Part of a small language model's weights.
Size: 16 layers, 4 heads of 32, MLP 256 squared ReLU, vocabulary 2048.
Architecture: LayerNorm before each block, no biases in attention or MLP, untied embeddings.
Training: a variant of Adam for these matrices, 80M tokens, 9817 steps.
Each number is 500 + 40 x the weight over the matrix's rms, rounded and kept within 0 to 999. Layers, rows and columns count from 0. Numbers have three digits each.

# layer 12 MLP up, 256x64, rms 0.238, rows 0-213, columns 0-63
432488496510492619490495511475508481544554507500471474543525492521452493506513496518488501461523588533515438527575519479486525478473522405472484471441483511504425469455479471530463514532439543
544479460532592529428497514576501473488511497522520507502549517498519471460463435387525540454560512449521507486478483456538505489470579556465495540434499456511494531467514465504490455541545556
463529496532575511495469479521523510463455506486492529524559476459545435466538486432480483437515513525574519562482485414549480502400525520441498548423502457486518528553558507482548460473458556
390536512486537571468498439508532498484467495560430477541510518475492523525516479514495515491552478552496518419541525503481501507465541548440538429498471472504512504524498525477494508504427520
396476523446474517539474524522513501568505521473477537519494483549462499543418486510495548470458512525468558457467455479528520572496518514436548461466475553464483485510440544482516503513464489
463507540476528487521474488396488508490521499498507467502515488480519452441529507432419542458523572508489502536446528500487521463491522559495495539499475408461500500540481504544508517537531560
471476506505479524433516420552458565511504516529421576546443484509550502429518568506430504532516528486467465449473488573486547594494536493493518462395503546519462524561478495514518566455544541
500549535480537500498532511433491490444575557490444516545562409451514528502504500498479483473448509541550445449576528480516513506525493465504517547509528446447564481557515515424498484475459464
452451502605505477493516500488466488497505580523458560570522489507487446509456496428572518427513519536444563572479484486436536435558513496481501449398519517465433548498552489562464489438406469
441476555546473501471502516498486506545476510470457550518476509531555456409517503453497463508539584488487521506455463534593540544496447562498539554421474543548499511529488467505431406530485519
460561639510499500478454526530510550557528533465483482536465545445443497479482491513469556404504498483482560540492505407483530533482469565458518524485502517487531507504476455531505449495529455
481484499487555529508515538449482595560525530473465529487480518465519512464421565421506488501494514479499488540566478487501567430547471534511451496543535476439477574595500431492422444502469483
510481473473514485514523501447460442519543563481444430510508480518495466527500490527522509559515524467449509441513481453538474542529558526493470463555525528492513517455491595440463533484441461
457483565394577568464476508553542483451560532427417443543570425449450466499473500420451489526500527413511504555568464498574468587561530457523493420502484434557468509503411485516543490435548570
496508563487512572550450524496443420493537524533521449521533561506518442487490483527439528499569479494452528483533477434506490491526516523463537431478556450501451554506548517531515449446480565
502481531492453493486517468553420415467552517510497530487471415404467464490488543508469518467491583553503496479583486540498485502545497485506546453562528548485506550531519491499497491508473583
499552521454522477475439439540526509533524502494455454483528531502494569471472466405492537512578553485471546436563421483560536482519449530556553545502536525463434477485484479476488486545466510
503523520486515519505490522527487473508403543498500426571498479484529501459501583523533472519505518482512502472483410479527542565541539434451478490517482421547451513546493560487467479501418542
465524503433483520488523473488465525587447514505500526496522530510514546466519602495496486473464491473508508498481489491483538465397495465521519502504535521527488496586513532465453507475490470
445539552438514504493437446510556498473526524529518488512525420503511454491466507536463531469495512539523469413507433442433541504459513462501494503520498456485501510574499569494583484447473556
500438608534542455504536476511494497473467515435477455524550459444483535476518482490496478477487536490529548467550508501490499522452524561470494443502533553520493517519544523473503415570520510
477465526539489485517463502508509513470546495537399528579521486426465564485429482547509483488504523490562485455466502460506478497481538528488544503493518498534456540478497471456507520535492497
445427484498458542465445550465496491489534500561531499489540516474536496481492523507557537483578567524466471536521455507482555513506468497508454441426557506477453552587529496498552445558416561
428527490373491566517476503602518530456607533491482547543510501465437475463512439458507468484509591472532464573532443488590541517552523453465505507435533514526421491442492462376505434545543510
469452568508537546445483486529465615561520530483443447481524486492496583501513558466438513520565544484501462480470489532564521486496440536480541527465474559446489588512453494447454465406477544
517399459506471501505507519508472564479507549548488530530473544475561512508456499478466502432435510520416511520498482557559513495450504474544494403554516503456493518520426461473565490531504529
470520483458488525498452395544530538418487504483462554546550485462543512442470509523501502522433544485490468532563440468516562530437511531520457481417613450511550504492500492561540517519518515
473534518470454568447429414528489442489521544513489530611506468455515509545520494455468508523446504463594654479476436444536528531446556528577455516421595431497482495519542576467437462489440462
472507520469487481471525430511462582523550482545470522526508530476510510512479515428430440455532538454521465529498511514491542588488516569478506492511502525569520521485473493395470476480563526
466499598510507516506507481542474539479474521454509470536505414537486523527453527526498494462455469505487483472468464469445497554457481446500544543485554534515517585541534494494480507447487566
446455527509463461462456532508458563500491499523499439516583518524544487535500470502480476482554489527534460448489449531490525496500459492486583523460529541508520503560492518494525474529487512
489448474509495502481441438478523525541550561547475521588528474462519534394516505532543591520540490437509407441569520493548519526501482549433464468538520443560527507528420461415454438472465625
450490493487494501521515469476448529478577532454444558536504517518566522386502530525439491496539498473539516525551472498469484466524505504494456481465504461480493494527525532482504557489528518
489475509457519531496481460537534496487528525564464562509463493411452516535458548483504566489431509503571552549421476519512551440430528506467510510473504509529481553502518544532464414452455533
508490485504555517462494444458503412533494515477520478521577525502586521440510473495478514541494500531561478414488494477541480469482494545467622478503494494560511464548477493538463497464457484
495426524472544515469405449487439491544467494541515521572570475505499442398547469492549487389502478540555473493558517569522531550481605484485515550488527501517490518521483487470544533469486510
505523452470510479478545450565442470515522548545514541601542547488488463444488402439449487515496494478564452475472450568480488561503516502487506455508529536529480428558427557512500445590524499
482413494515463493452475477473414577539481549475397516490455522472503521467467537494481485470541526560557421503496491518493499545552517535528537558541535511537486534532461488398465500480494505
432496573447470560414501443571509522455616551511467483539502523556447440424482442387552478479592482527516494595543418408478514404497598500508576513378564459488403540458478500506473513502509551
457457553494542499497504482503475445477496527544504535510458452542477508445530523551490478459480526497563515444495543435492538456512553534445453535526567479441528495467484446504513546480473537
502429463504462473409459480538497563535526507476416553544516506439433529513478469503510510480536545588491484458551506508527599487533494552446540476487516431479549460515488491504503503486500482
466492487471505518431479558534465408432558525507497493500556443459512568466524463507504450472484475475509549529560523481471543586484516554557462523527544454533503490577425488480440450501548503
470514491503500472449460525560476481509501546521487509505524527481531499442424485523552544528458493438517441474489566542497559507554506534498517443511435507529389505561469510520541454513523523
496576554391541508511549488560472606516519513503428553492569467518463442479490442491510434495422591527500463492505506478544505452476506501477496442533508477509536523490460513420472543550529471
457478485520579547500437463537508503474526488490520492556545490500546471484440472473518555530573439522542457466558478420539493482454520532476575512520481475523533515536455493423513506496480517
450470485432489515522524488453526510506563496493511528495520504479489520418503472483470558487460491587539483427520531486504541486492495527491500568462515490539493546610491526489530430484404498
526448471477456550517542431449474492518506551530450537549496437471490414531545480456560505528486487409445438474518507511522532498510538557484526492475522540531435496536445576495541497461513549
528440463495565570509398498429436523503495537521444546507511483452530474478425506523488516486426516499626442505492519448495552520533625571492526508411535491455466565507470492525460533458518505
482513531427561517511505492455460558523537544379426562476558492443498460476528517523487494523512604521564461452477406535546523496404617537430590490466479478454520486590459518412518480471478509
508575507484536557496473522501441482461462527526519528511494471463533432485471401518499551441544552455519513510503551438527484471382518505514556528532519490519546559555537455452502442492515508
472550499479500591482517470485508436452516520465421490489486543503524501473510515413431478484499530544501535487555530496598534534524492513446530487435521545444436534519561528492416459554516515
498454520512541525472458566504491528503539522484495552480595533426547433506538521454476525493510532448434470480492511547469439468465541459434546446494511485533477509551532521546449521535529506
463506531467478505522523526529518557561450494488423509516500489578494489503499536489484503441462484466520503474478464508460516470484480499476555500527517461518542515477538537485472508527461478
504465580480518544489447476466558455474650564521506518470487469445505446516434497470475465490550492507519555541503510486501470492422550481459515514476481419507521563475462445479495512530588553
426524524504500498482440433529482530453531527529451569539505487464576477471500512462555465526452577437523470541491504516471486466509537430473514489480658536426484539509506486555489478465463552
391541584451511495529449517496486499474500526505525470562559401516473439494500477521478523491466508465472558570599471497470560558506492550408469545489550518510459460529528512402582509541459494
426535541479510527406512436468520540519527556475516508510521519481520516547490510483473519493526491390423422506481434487544500452455470544554514496515536528557489547425478488473467572535486511
527468483489509517440489436564465487545519491455468568591511473498565500519554435484442541537486551502548496474453456503448502528465496516513501498479568475543451533527506501490441473459536505
505523488492546471404535541505485481558582510514451481534499449509571465477462425478548546443579521487445529467494537432563514508508539588517483462520517454471446527479446479529471482501448537
424451529513543513452534438527437496475460498567511530510486525552472433479449483469490493494561548573505583540432454502521522443484501510428465472534501513535459564540510486463536512540459504
508551508542509555491468435423435519528513523503474462559533494461595467455523467563558499536562497471522540510509473483464552503440535510424507457446488441505425495487446529555562444579529465
492554597450526458523520472569500457505476533467464549562489449494455443455493465489563503482550489492520513568523527414528493496467484498472467490446490520569441486533397565495428495514464507
500490493444494631454537478571466489510530504501489502504483490420468520478497504479515611522482506517479535419491439495507491505569598537430532474496551460438465518498473405553567497520510500
537468576507530452516459535528451537540510546459511526503534470433502480533419515510510521450467489578556523472477475497474520471492522461461539457508477538446497492484497508427469539526478542
448412544480556492514445408542483570565483509495483508545547510451469472530504473483562517499490487547504479499514512445463474546529529547512509555408565500496494568542526537489495483470469530
506415515511491553491469502510478449416569515555430495515509512471549540456517566476430529452465497428534539492522551472516488532455542525424479496447543553553520565489487608498550427487494499
504464526546495497434490427570417533545531508466483516514440412503470545491488568477512522487497483519548513484523492521490502468426554599541524482489609509532495495484487489497448486481475497
452448504515590533438497481462512519483491507476444458491616478454500481446503513512454553403456545530530477488477474503548514454463553470509522538427543509513434565594583528555558433484517506
501526545439498552462491439516515578496604520503431526527526471446558422442490472482569494572467549429451462516556464484500524576495540487429439534503468463471512579522534443481508520528503583
553471551416493505507503520493507543465494511569521506544468515516547478477492514447500546457508570427460557518568499437529463564403525493513541515451495513485472482493521501404487479520474461
485498518474516550439420479506541531480495526518442480511516501485542473476465543516500497515547472545545431534489536466459485484537479511474453439447509547582540453548503564490519473480483466
493538511541522453470497475471487473558467523452462576584543496474579470517427487437520523521513544477492507536445401512418523543390560500467547465450524524527526526504587580465462505511457545
472484508514481545445509530527474485526486576581514433540507450476477487453502474541539527531493441516481498445470502571533490505517513550488486550448564558495485479500507517412519528555439504
493562510506509565454566418548499489487514604476512450496482469528463490438453490552439594564534591511471524477478394524457489465501507475482558476442482505467464508467510486530534511515571598
491457495537509521500409537519505552452501527476501460558521496459490473471437486507469554529558510515482422503483483506504507515548525537528495480519522447509465544480442478495493503549491568
453495483549512495478565527470447481501498540503485504579578493530501452505518464501499551477501464556520492465492512480478579447459543504463593490418433453493505515518555471454487533488468476
476437509525537491529460455453507494559498535493458545514546413474482564443491506535539523538451498460532462453560506507463479552494546540502516431482552524546500568517472499415534521537478504
495542515513572469500507523526480490490488541434472515534483413523560545462505506477564542504519466539557494465467504493557570453511557574525511409509476491487476475516465476495522465456427465
477484624489485516478509433573513493469578510571459548505480420527502506505477495462496462418505523501539523471467539456491511436477535535531483478470579466442535600530518482401542442544482514
485441523414485616502516500522522505538518547530407530587455505456522484527506529540457477508509564495455533424457506545513548538489485480483518491451580469520441459414512460446538475444492523
529486557464486529498490489526477499507494497454534514516544435507530458464487546474473516520514614503531528510535484482479513458441520519462582519553454499446427538549459534474582492497527444
492465499456486467513506471524528498440495551492472461535522501512515524421548485524526554456508499431541525456516542532481487575499504529473569444546511499537514488503453524485427508479417470
484513495471521589494568485419458505523505560502546545508503471499453441479524558474442584447477457523502496519491597474501515529505568486463541495539498518441512555542473483486452468510461478
470473568482513517504526429548494526498493522478481518510485459467502510494479549507503496526516491505477515417510500450511453525571517472541612463524574524465524498519456512528497487516515482
505501499426540506466527505550484530530495499429489537517497492491517501503542481454449514475434536500548509458450520503443526443501560587468519496496519414490489522505518537543564452421490501
511495481513536530467479457469543511526512486503490542477511493512497514482412488514505484418489504549548518443532452497534514529449515546490545436534501438482513462538495452507531486537516555
473548495394489611528503475506464528565489552564459523605611521505500506502517458506442531462567461509436405438488521538576627426466618507447476411507568508436428471537485528455458467582357475
459523561426521511409473498503568537440493548467499531462481478486490434423493512506480478518553528467480461526507484524508479534492567437555467503464529499476482512490463526492567488550498563
478478519449518455504447500635456542475477510478487487579561517499530471442521460516498522537465540508499517495478501447509453524493555500439478574560562509517510527487459504489503469567412511
482515464531566508445490572450490508498438536529479506508506484478527456472492549402458542368472478465545536522448474506545523473475589567504514463481546577502510533489430460496540506491490565
496524508437481492482507535502421505534552510470524453520576475497519434549474489494496560527463496486504517532499482552474483501503531529457512411499525547584414506457538482469489471570410566
488529496496489497483548469476500490515560538473515515595551492477569451461495457514466524479547511490517438481527497576497510572507559471530443501420500441493350477468519562439439544550519481
492502593471477484498502445461447517516523549551465573505606506487503446486540548528441504477551502503541510537440492528545529562436525490508545532465457473449511465486445544525570478494503445
484488477496550557503454486448456469493519537466487613535629447433501495523468506514536572583501489469544485435519457558488494564488552503519473475472485488527466440518457558446464518432451595
536550484502509537492459483485446486516482544449440539509517474418475517562441511477491571504520489535478554377627451549544531512526492499513594418450537455445496520534490496460485569451523532
510490512468537520517414407455492529496554502484443540565595527450529400427422552510542480545473488477525483445558515488515590511493569457443560487496489530471539518506567464514477533529485476
477540527448490606458520529563492428458519551529477497543527585442492468497474437438522628542495478459484505520493546476427513498539605464524495491508533527481470471487461500455452566478456509
424517427510546549395544532434408508484504529526461525552539423496489454450496464491524555500505464551494472465443560445550501563535573512413564392537496540444465537519566508483482482536563584
420547515490446484501556459459479462498565536468446569512503499480492472491512533447459479482468598447446565480508504415487548538544521503497528497449582507470499666468595532547441467524536454
464528523485575467531435497516473556456548540453536611486513498452516488471476480469440518453450496476521490475590450540511475531489562502499519500525527510553427514569529433511452502433521525
444517505569494455480454557470456500519518658468416440526443530509496495505457519493565455454493522529570540459447476533538503505449475567512492514457513433445534478507484512534475482450463524
397542513436490564492460486544458554516449548534509560580469456512523501488537534481463484462479469545608459497454518494452543497495588480432526528497568514433473457523498546479469488564474529
500490442497473528405526519563480462541525552502517600459460512529575517509455550477525507532533522483503498500486536462508500479490576566512497483463578444547487426508447470429436512495525508
493506563459527560463577447524510559518504515502468487559485481445463475438454530541484526512523546505472416502536436531547492461448467437502472490499560496439475524581445502491532512570550484
501474483459543528524455441526454505558605504533514496530539457537485447467484475496424461449560482493515537500477421516459523561525569493528588508417499488569508457534495552458556474504475496
493484514476509542508511450508509543565510480525496551547475503466539545476519471503484523460521558432477525440507403514507514507469530479455546542444512474472444518516577426538461491477456497
483478554470542473529488532531462512456514560554518515485535526477478456480519520474490506531536541503474501480501479488475434482565475543422515535460513458445504477525421525529468515448476592
469523534492521495446480488570480609486604512475493508536444393515500569457439522454519466559501508516485513529490434492528587504510513522480472480523522470416463536503537549484475482462436543
510470538495528473377468448534514525540529543449457433533530465440429463525501507516500507461500462507500509562580432541591485443552580549483527483559506495473468458504461484515468542460482536
498480580408558449470547479559481564550598529525423518526544495492513423530491476413482439493478555446488481544482449520494556490489601457442569564488517483524474531507457583450469515465469471
527539490476545563509479462493457446588484525567454466506539496475538490487419496470550555532556505523553524446538512478499504540493496514435460492574562446479519494577433459450428561550439543
424508505533499466473512519482541544556448519521472491493516509529467454463468558522453518510496531505452463486465525478479512468498518497479553558411528480490535507454479528501550535530451499
505473449455544521511445524523461481507510525494523501583455537491470485500482466511482534485566562520540488454494549490524583565453470510434481545433506580547491454464490432439491511518495535
526561462467501543370525496476476469454487503524539477563469435506513547406493446507504541491522507455500516496550478465505576529529585550480508528497493455499507483551473474486499483550518514
410468494513529536486510480548471466490511510499461555529512457479471464452531562485546467536456456461503531531481489514479492476472547530540479500561557564557487493469530569492444519476492501
467523577444561556418473470575501545551558504484512472515474501477489533440462546502480495513536501461527503483492442398503481511513564594463514525530499479499510513483477499531565537447474445
464502495475529509485491496517501485485532513505506494515526482513474463455476497504511503517513502486490478500507505475494523513516491521491525471497514502496463516526490496510506497502487503
528470558466525569498493509541476479523444552538456579521498477468488538497538455514514492527474520490418593447453386471442548463505499534452524460488600443507475469505500486531492533533519546
477506487471512579417515519451429466613504561450425473518519486438420430438487447468513580527538494487490437571451562483511470549477602511475491488466584482523446499557497497544420556580460495
450445520484565520542514488474464509434449521454496484500545487516463546424523546465522498467535523516503471438483470474556523474513508456517560507495466480479557548510474565476502421552493505
476511593453521508506506480511483489533474522531453572518613473435476418519493484437492497473465561451535586512454480466517592512456497515528511507438503552475456461504530452464450529468532501
539440447501513526501518456421495432515507604562465536548572504487526496522477465478533573400538515498486457541447446553477524474508467553502530554400522417477499480557459493449497533460437463
449538516491552452505504506444455499488484543450471459479562468483508497513473545443492473477577533498556526502438520462505522627508570523499514476440558468553511417530515581514538483459531436
433500466453485498524484496485537458519492553483469446544533492536472449530494505445504470445507529508573518453509501572489480493499503529522476528476540512527499447465448448450524439517522585
486544441478576511514524416484509477495512508545449598551575484495539503518456473479545562527483499505544466457516474455473515447467500466482571501488474423444526547513455482455564532462417519
515465500500507483507579489509446524527528542489493518483518405537464541458508465507553475554539469536485476496600549478517481503483537534470487517503473494488482540440497497512483512480461481
495453556467523550424530457522440473544573535466499461522434434529540392534529562456518532501467502471481488459501493505507524481540499547522477576538519520534435510460468504539554470502427502
521455461502568572474469527533452523488467550511481474494496530462425535434429604500533585527544478540495445454477542429595520507515464493443490504531554448529507484550431485457474475548462494
495463450529482477503528508505460481588580552519475610518515533415448473510449489446494519522526477535557468475451486450535608542481470524508510450512503430492482514524461519540460446500529555
447458540475505511434448490445517586446488496432498522503543503528603452496468514429522524504429552381529534505533520498559529488492569485464554508467540478536498511506541505424470492527449480
520539499523590509485521413558417514533543506526450582504533516505525539538494561445467508454509499500489528492521525500481527486518523559431427509503497507504382507514507482528463534479488516
441488467507526580485540475499460501483531520419472521491530514481495435556468523496501568503505522494477460422576473535555505541526513580492524455464504518426562465555495524491553487451449505
471467520483556510504544522479481467625521581519487499519529476449485511519501506466400476561516573586454556510481451465515507563512547477498513438449565492456345426495418579472493458505516499
566515491505497532487562481479534519439446588516487495516562505509556494493475504466542466513447568510445559437486486470544551554502520475523525488480516528474412470467447403480547443532480486
482414528506582479457483534526513442413501519497471554457505497540542467503473560446452489481515514456492504485510490478496518555487514489496490443457514504615460433574558502510487485513541541
485541463429518526465506506492532521469548534538470470488556487534540508502487513472511416529516521429519457483537499493543505558509505528573485519479507442491489491571434543446462451457386480
457515493520574498496512538575520546485491553451488485513519486504486476426502467467546471483556514485575538471460458488517507519553451435493461503513509521456492483480451460508452495593520525
499430491457569492468532442478532468564506484505438516533503528478490488525468554472437458505538476518500534469525461503478478552534501553531544475482557526514440460543475449521537459471540532
493478536425458546457537507579517554594514536456473487511583528504512496427486467484430507513502489439577494502553476438501488498536479559481512453488496476497447561546492430500502510467554512
488455507446510477476483497452468577537553516474489551572533506468526475477438474516496559485447498586471491461496518504458524547510519563478505467509535546497521466456558562448556491473421473
547561438514512497454484491448418556496487526416465458508524472450512447437512480444544485516519532464574534512588484515572493535480581520471497512459539500506475487470492502581564405551484541
519485473441529494475438498516515525518486526488474447530456500520482456493511483530429584516559503523549515492518567522487548545439497434514587473454528479510472493457487488468470536571490561
490488572506458486504507499489425472510544538466520572595550468461489526447494452396453599535456526561503536514505402499452639551524538564509498478512453410479453571529478514454531488499516478
466470515442576526412493516594395507537495482449482565498492561486521560453472521473481466503514549467605521476546446520594506472487515506449516562442506501499520534440458491477453528451467501
538491549445561490498523509494514529428510528461484488512488505494512460461478525484443499485590486492515509530488534513448559497423469467545585485498546499524503571457427499485508483487470516
429522541543550591460462536463458499533508507414462470558508514468528466521505476422491523457589582497554528471457518428568513513558540493491562446514488512504500502504466428497455444518539469
469427480499541532502463498559539479471545505524501549495568469509551498491482483511489586440565463513530492474535518472498542472514481514463545437533535502468480544459425491467513486495458566
487401501437552517465484522543511532520528546497437508527522412431503550458513475522458565495584476484435485508479543487485509527469456508530538540442566533526514468516416541435517511465472555
553504493499494543406547490513448493507469538461465452499523482477459486544500591483492503479463496515514464520469536514509497458529598513495510517403462495561455571525470529456500556481463504
499497525430438514487453445435436531472544520513472493536525506493508535480474453473419505485523553557533524487470436556530485460497538553472491508564539549548520495567571517432469404589510479
456519544463519541454474523535464542558500546565525504517521478538563545398541466455516511554481530532486551393426476555507541458473488567494527540473513474435400483493464465376456557518482477
483469564538497578459414461563490481401480542520504460496496501434473499455437422483514565492481496514551478537518513487582501479540534442465476504458617531486514516568458412508485550487508560
420466520421493569382524528551453513539516538549525477525537485498438542506507492469483526493458461486495501520539519503497573492466530545541461513527553465483536462505483510551455432490539507
526502555479483506496537454499506589500485536513468520532497469396460546484516482471471534457487557455512511536486426550472504504488523522469503420497604574499488568451509480482485416548474530
492459551505573501487518544584518474504493495549355560497529506433557464465499548476508585511494513455552519458482516488482536526497523451439496467515546504497464489512525525532460486489498516
451470507416606591518381463539500585514598523485495523572559510495474475476433446452507485499500549424477549588512513499460555519463493525541478507459498445487443491480511522505418448474536480
442529471452535471503473484495458542444582530470512509530593472450520550453516479462503556506549448420508564448524536531473515544478467488510511539478583417558516516567543500476528506535469512
502449470454512472466533497521503466466496555409505551527469501520507532517462518499583441544600522433477604520505505504502604424513546532467511482513498460412457497528536481506482529435491473
500475473522482495462535464462485546629511529552517515495536532437449518467525445491485513490548506534583460488516465451454524475526509552531490490515507463460521473543453518418546507503473490
496474541453572490498473498561534494485471514583477476485525522485489516470508530453499513484469513511479475520515524489450489528426554497509552452472503508463517483537519507532534467442467556
436556474498517489496458498487502545485456555507450502581438428454543542407524548508498452506592588482526537458504489488464570597500487494431511590513464513447470456514549480454518469473490494
486538521512489537500509425546508521461517580558457540492465496477417442561481549480505500476457548538490481542463480490562506493487473462447490448503519506453474597481494469512445485544520604
500561535422548499497495505510483553435486512503439431515499551466513507540526446492454556463503493500479548465509481495579484555497515481539477494457507475523512486459507436506501500586515502
475403479473520507517457473463542562451489498520435536481517505494516491479449508539470491449505518520538513510483535438498520519565481493441528476517549465542498510546474499512483379499507550
490479510464510571468505511494486482442583538533540496492552537485578457431433494487376514491463528502471487519565457497529553474535543511515515573481501456437416443516530484419558505551560484
511479457492501491513455526469459454460443576506553628536513511469492526444491554482523505453486540492430472522504440472504562543531492501540501434557570473484494455603514422488480515561475490
510581481535515495502511506555523476488477610530463540525484524439510497484455457416507477553488503549528453421486483491541567474542541457557481517530431487480472465480540491467519406552454518
499451516492589496485522539457484489479552528485509456535592402486469542503478525507501543531516513533563483511498465461463495555457487435528491499490452464516525435523472498495547528454492497
508463547484517574400498484576442557449551557426538463529506510525491507527459516501469452541455479515442488522548449468483530455405504463549496557463582412607552471520450467447491510512536521
495463479528541473457487483490526469495527523547455516542526441474456524426513446483501539435454509488490460475539567544483501508530545518453455540505581491520511523513502514499544506510406560
411558500546503435412519451505463489431534543498467520537515491537530427446522508492545467504534584495555491559519493457501591482502529557613464493539477466495432477572451462495419500543505551
464580508505546558490494404491466472542477530494533517515494470434573471503478471464457535511453525500467480522507513482520480569433483515559560526564507498556439534444518540501521457462489465
484474414506515552436530478559438541557505499552488494563496494453537528442520560527486510472532498517485444489475499486482485513509519543526506503487594498542465544554497484420518486439462517
474483497485513508472486480523475516499537528507486506520521490489528495476474524482500512490522504509503511494491493484497516509476514514485505506505523502523488518516491508473501495492482525
463500500457536562451485479527519510463533552553464563504537510469519501518533524385474521505446592533487486492517465556431467519460496527503539565437501519545489429433467492413485522486547522
415464550462536551454539532478490488480472501469468475495501528457492426465467528458480484496486530524503481478545504567584522503453495509496522495423499508510481425527577565474564505503565462
478520521443528539480480503536499427545541481465531583533515522504511502445467539512535550477490540529552581513543461447500527468445501567428525468482502424503442519490441416528518508507493526
457425527523515451519510545487517477465537544490495484492519451507470525459482545542464578466529481570482466506495521477527476495534476488465530492505486476549522501533524501473494451425449497
558558517543457516474484482446485546486534561536525448495472517439576533405498496453503515497489528444518494493543498520510509571518478562442480561529544511446517539458470433508475493581525558
508563562486567542508452545531492480510501542415516457492520458506562493489478500498483538513526505525534512425520510448491491512568548496461469503531525499423455488438465416457539520495481513
497557559528499460493504498479476453517607522505479566512552558486554464404463549424530460452547507510462521480514455419540550575550534442523517521495486448463416508468474552413507442545448492
509523497470507581464495532538492489482505513440505472496474536496566497488527542481532483523537535442521469514565537467510485503493491540491491472480467451532441442492452453511455533540536456
501460470486523488464475543481450500518534511454491514582515496464536512485515535451553543550473466518492492544524484411449593528480478546438497504526527564585475495558519566445467527502407511
463458467547506428414524426502488495484465533518380589484512454456442409482447504524546499499531460534438550604562482516540582525530564482512523456399595511454513535560545533502552508522449534
453469466517478542420496466538522512498559492473495526492541516444482453460481470436459576488471506498553516489505398508542500582513512504524521497446535514469444554541506533524481427505537597
522499596483443489522455415586516483483450587467459546503444527466557465477486567428592465420514507481516441490483467428507536465540512494446523466544584500465497488513520525500496535491548589
546490472519565528503420531466458527478474529515474483501509511448507487500409522508444511441487548494493482464537482507491483489517531597491545539477510479530479557533484473477432533568482516
480502484499534538560495443506399519484530534482524485505486449483613513488487461479505526475537570542524554511474475437550550475515472569446431473539521503521543540490475505507523463487487475
512511492476503518465496416531413523478587544431495525553529455457583526488579526428503463556547467521532509471496497484470530517401485472434561517481577432564480547559504519456489547527506539
472490501451500530464475562579439513453477522505512477499526465529476511464524444492523507492525472536436449497542494407521571550547550487522540503465575494495482504502509534516451473519518494
468549461514432474469496488479485514504528601459481469514551479513525443493518439532457473506455525544491480434500552451553516535501543572528571522501539451513410433507537510486485526510498514
468476507520566535428508503524467446455505507500442490560526516526505382534409488441539581448555546455461539521414464489592505513516518533451484469542501471477393544478519498486529474575484523
492506480453528562403573520542502537497534546574492497541464513538480481484507445423520486455527508510550496429464443516461528515377464506522561537488508530523483437503495468435482544504508509
547493531507482444536519495482459441533521531578497557608476491448493469456466573490454486542459546475520469531525514468542534467474519490511443491512489423488539567511534518535471483520436489
500476573518466551465461509509470489503562493564454501496520561481528518488433514532434545438542437467552569544517505442496509479533503558462503488491508455561499519489556559489489447500481544
483461549497546519485433522532487462510487515509440448588552478497525517445506469406503515459531507567545487417467564478496554497435493545556461587560518530446498468574509475424433424479464505
524494519524469563484480375471498522457554521523472575510502465400493521509484515476475605557517493503532517519523491507486518494552513525533505524537510429463472484536494438478468524414572530
493473460520488585493548417520504510520500545461395545466515479472492413547478494524562474490541506525487450460526517454487557506533559525489596478460483518465474489504484550484553500508381561
470407501475517552490529477540513448546584545469507522518492523405438530490435533449491516526464521532533512436520468521577535463527657435507570473491462473536393549582443428519415489437508505
445562541487596519478477495498465456486506517513473470497495448426595512525529506478487484491461525527411514536439424500471511535462508502440446537501519473502485553529553478521582537494507534
504525531506472566465547519585457518478530526484519569553510530487465463553448550488536532501514540450534450490502469463495533519466574481497440501495470376509461455481532487496565449469457464
381427585537460466477477493526511532418474543531451517505543411514420430375383604407542530558583514541466458503577479511504602539509549504467466563461490536523573532502461544391509520499473495
469521432521530522451535519453424561554538556455470472479604414493557542457510459492574537531509532513555500453575490444494503524449568490516496504547520505482498507468487527496467505460487458
470472527506481493476513495515476492546466497508413517548531439524439485495484492504501482458531493467567577501440462497535508551561581534541543478491521510550530519452521459476546395516511517
511507511508535502485472450543499515535489529539503521595477492562498493426504471468439501522487478479560575465570460406422553527522478564480466472523569481500515527449477457475488522432521461
499554479515540493545482503469489455496534559459462541505539416469520555391529510492546573430531497552514450502520551491449534501467515476452526521470495478481530527522425549475504452453517510
504504516480529535546508502505505514456481507491428503554513457518487545461476514415494525478524521539498521555568468512464459551505529447448467500530503513465444494518416451513543528544494474
512463548508451490497433447502565477487494477549463469559510458489518518473507499520439529467472500493458582465467491493547516494512497503509486491476535479465502548514518498499509527459457527
449511472509485510453501428520478492510519505496465437514569497521434502425498573492530528502582511565526552508482541450602512575433474534472544535515489448499475475533470517426401440521535562
503410527496587490519531450506490529420559536422457466524583511436576434479483501469557499530533494482467530565519458508503504531541514441528486489509560423462441537494436494527462454490511515
526498528477507502495559417477507469451566518533454544494543497520501454476521475492465511464487463465485499463487473414513500465490490522543631494483552453443490563538476520482569505542549533
487520521554525468403458486425451498533478536487482504613491446497446412526373542493455504495515585447576542549560552488497543524453557545452531482516522442505507457483542476471517525470451510
451492570500530568486517495447461484497502561461533597539524509487482488526471501455450455502442567430480564492474410468530494538490546492534494565480569488466534517455423515490432453519520508
460546463452500538438480537448411541499478502449464473525479522501517436557550524466509502498511525506471517458489516461563514539530475523483433516447520529535496501463487531471520556550491544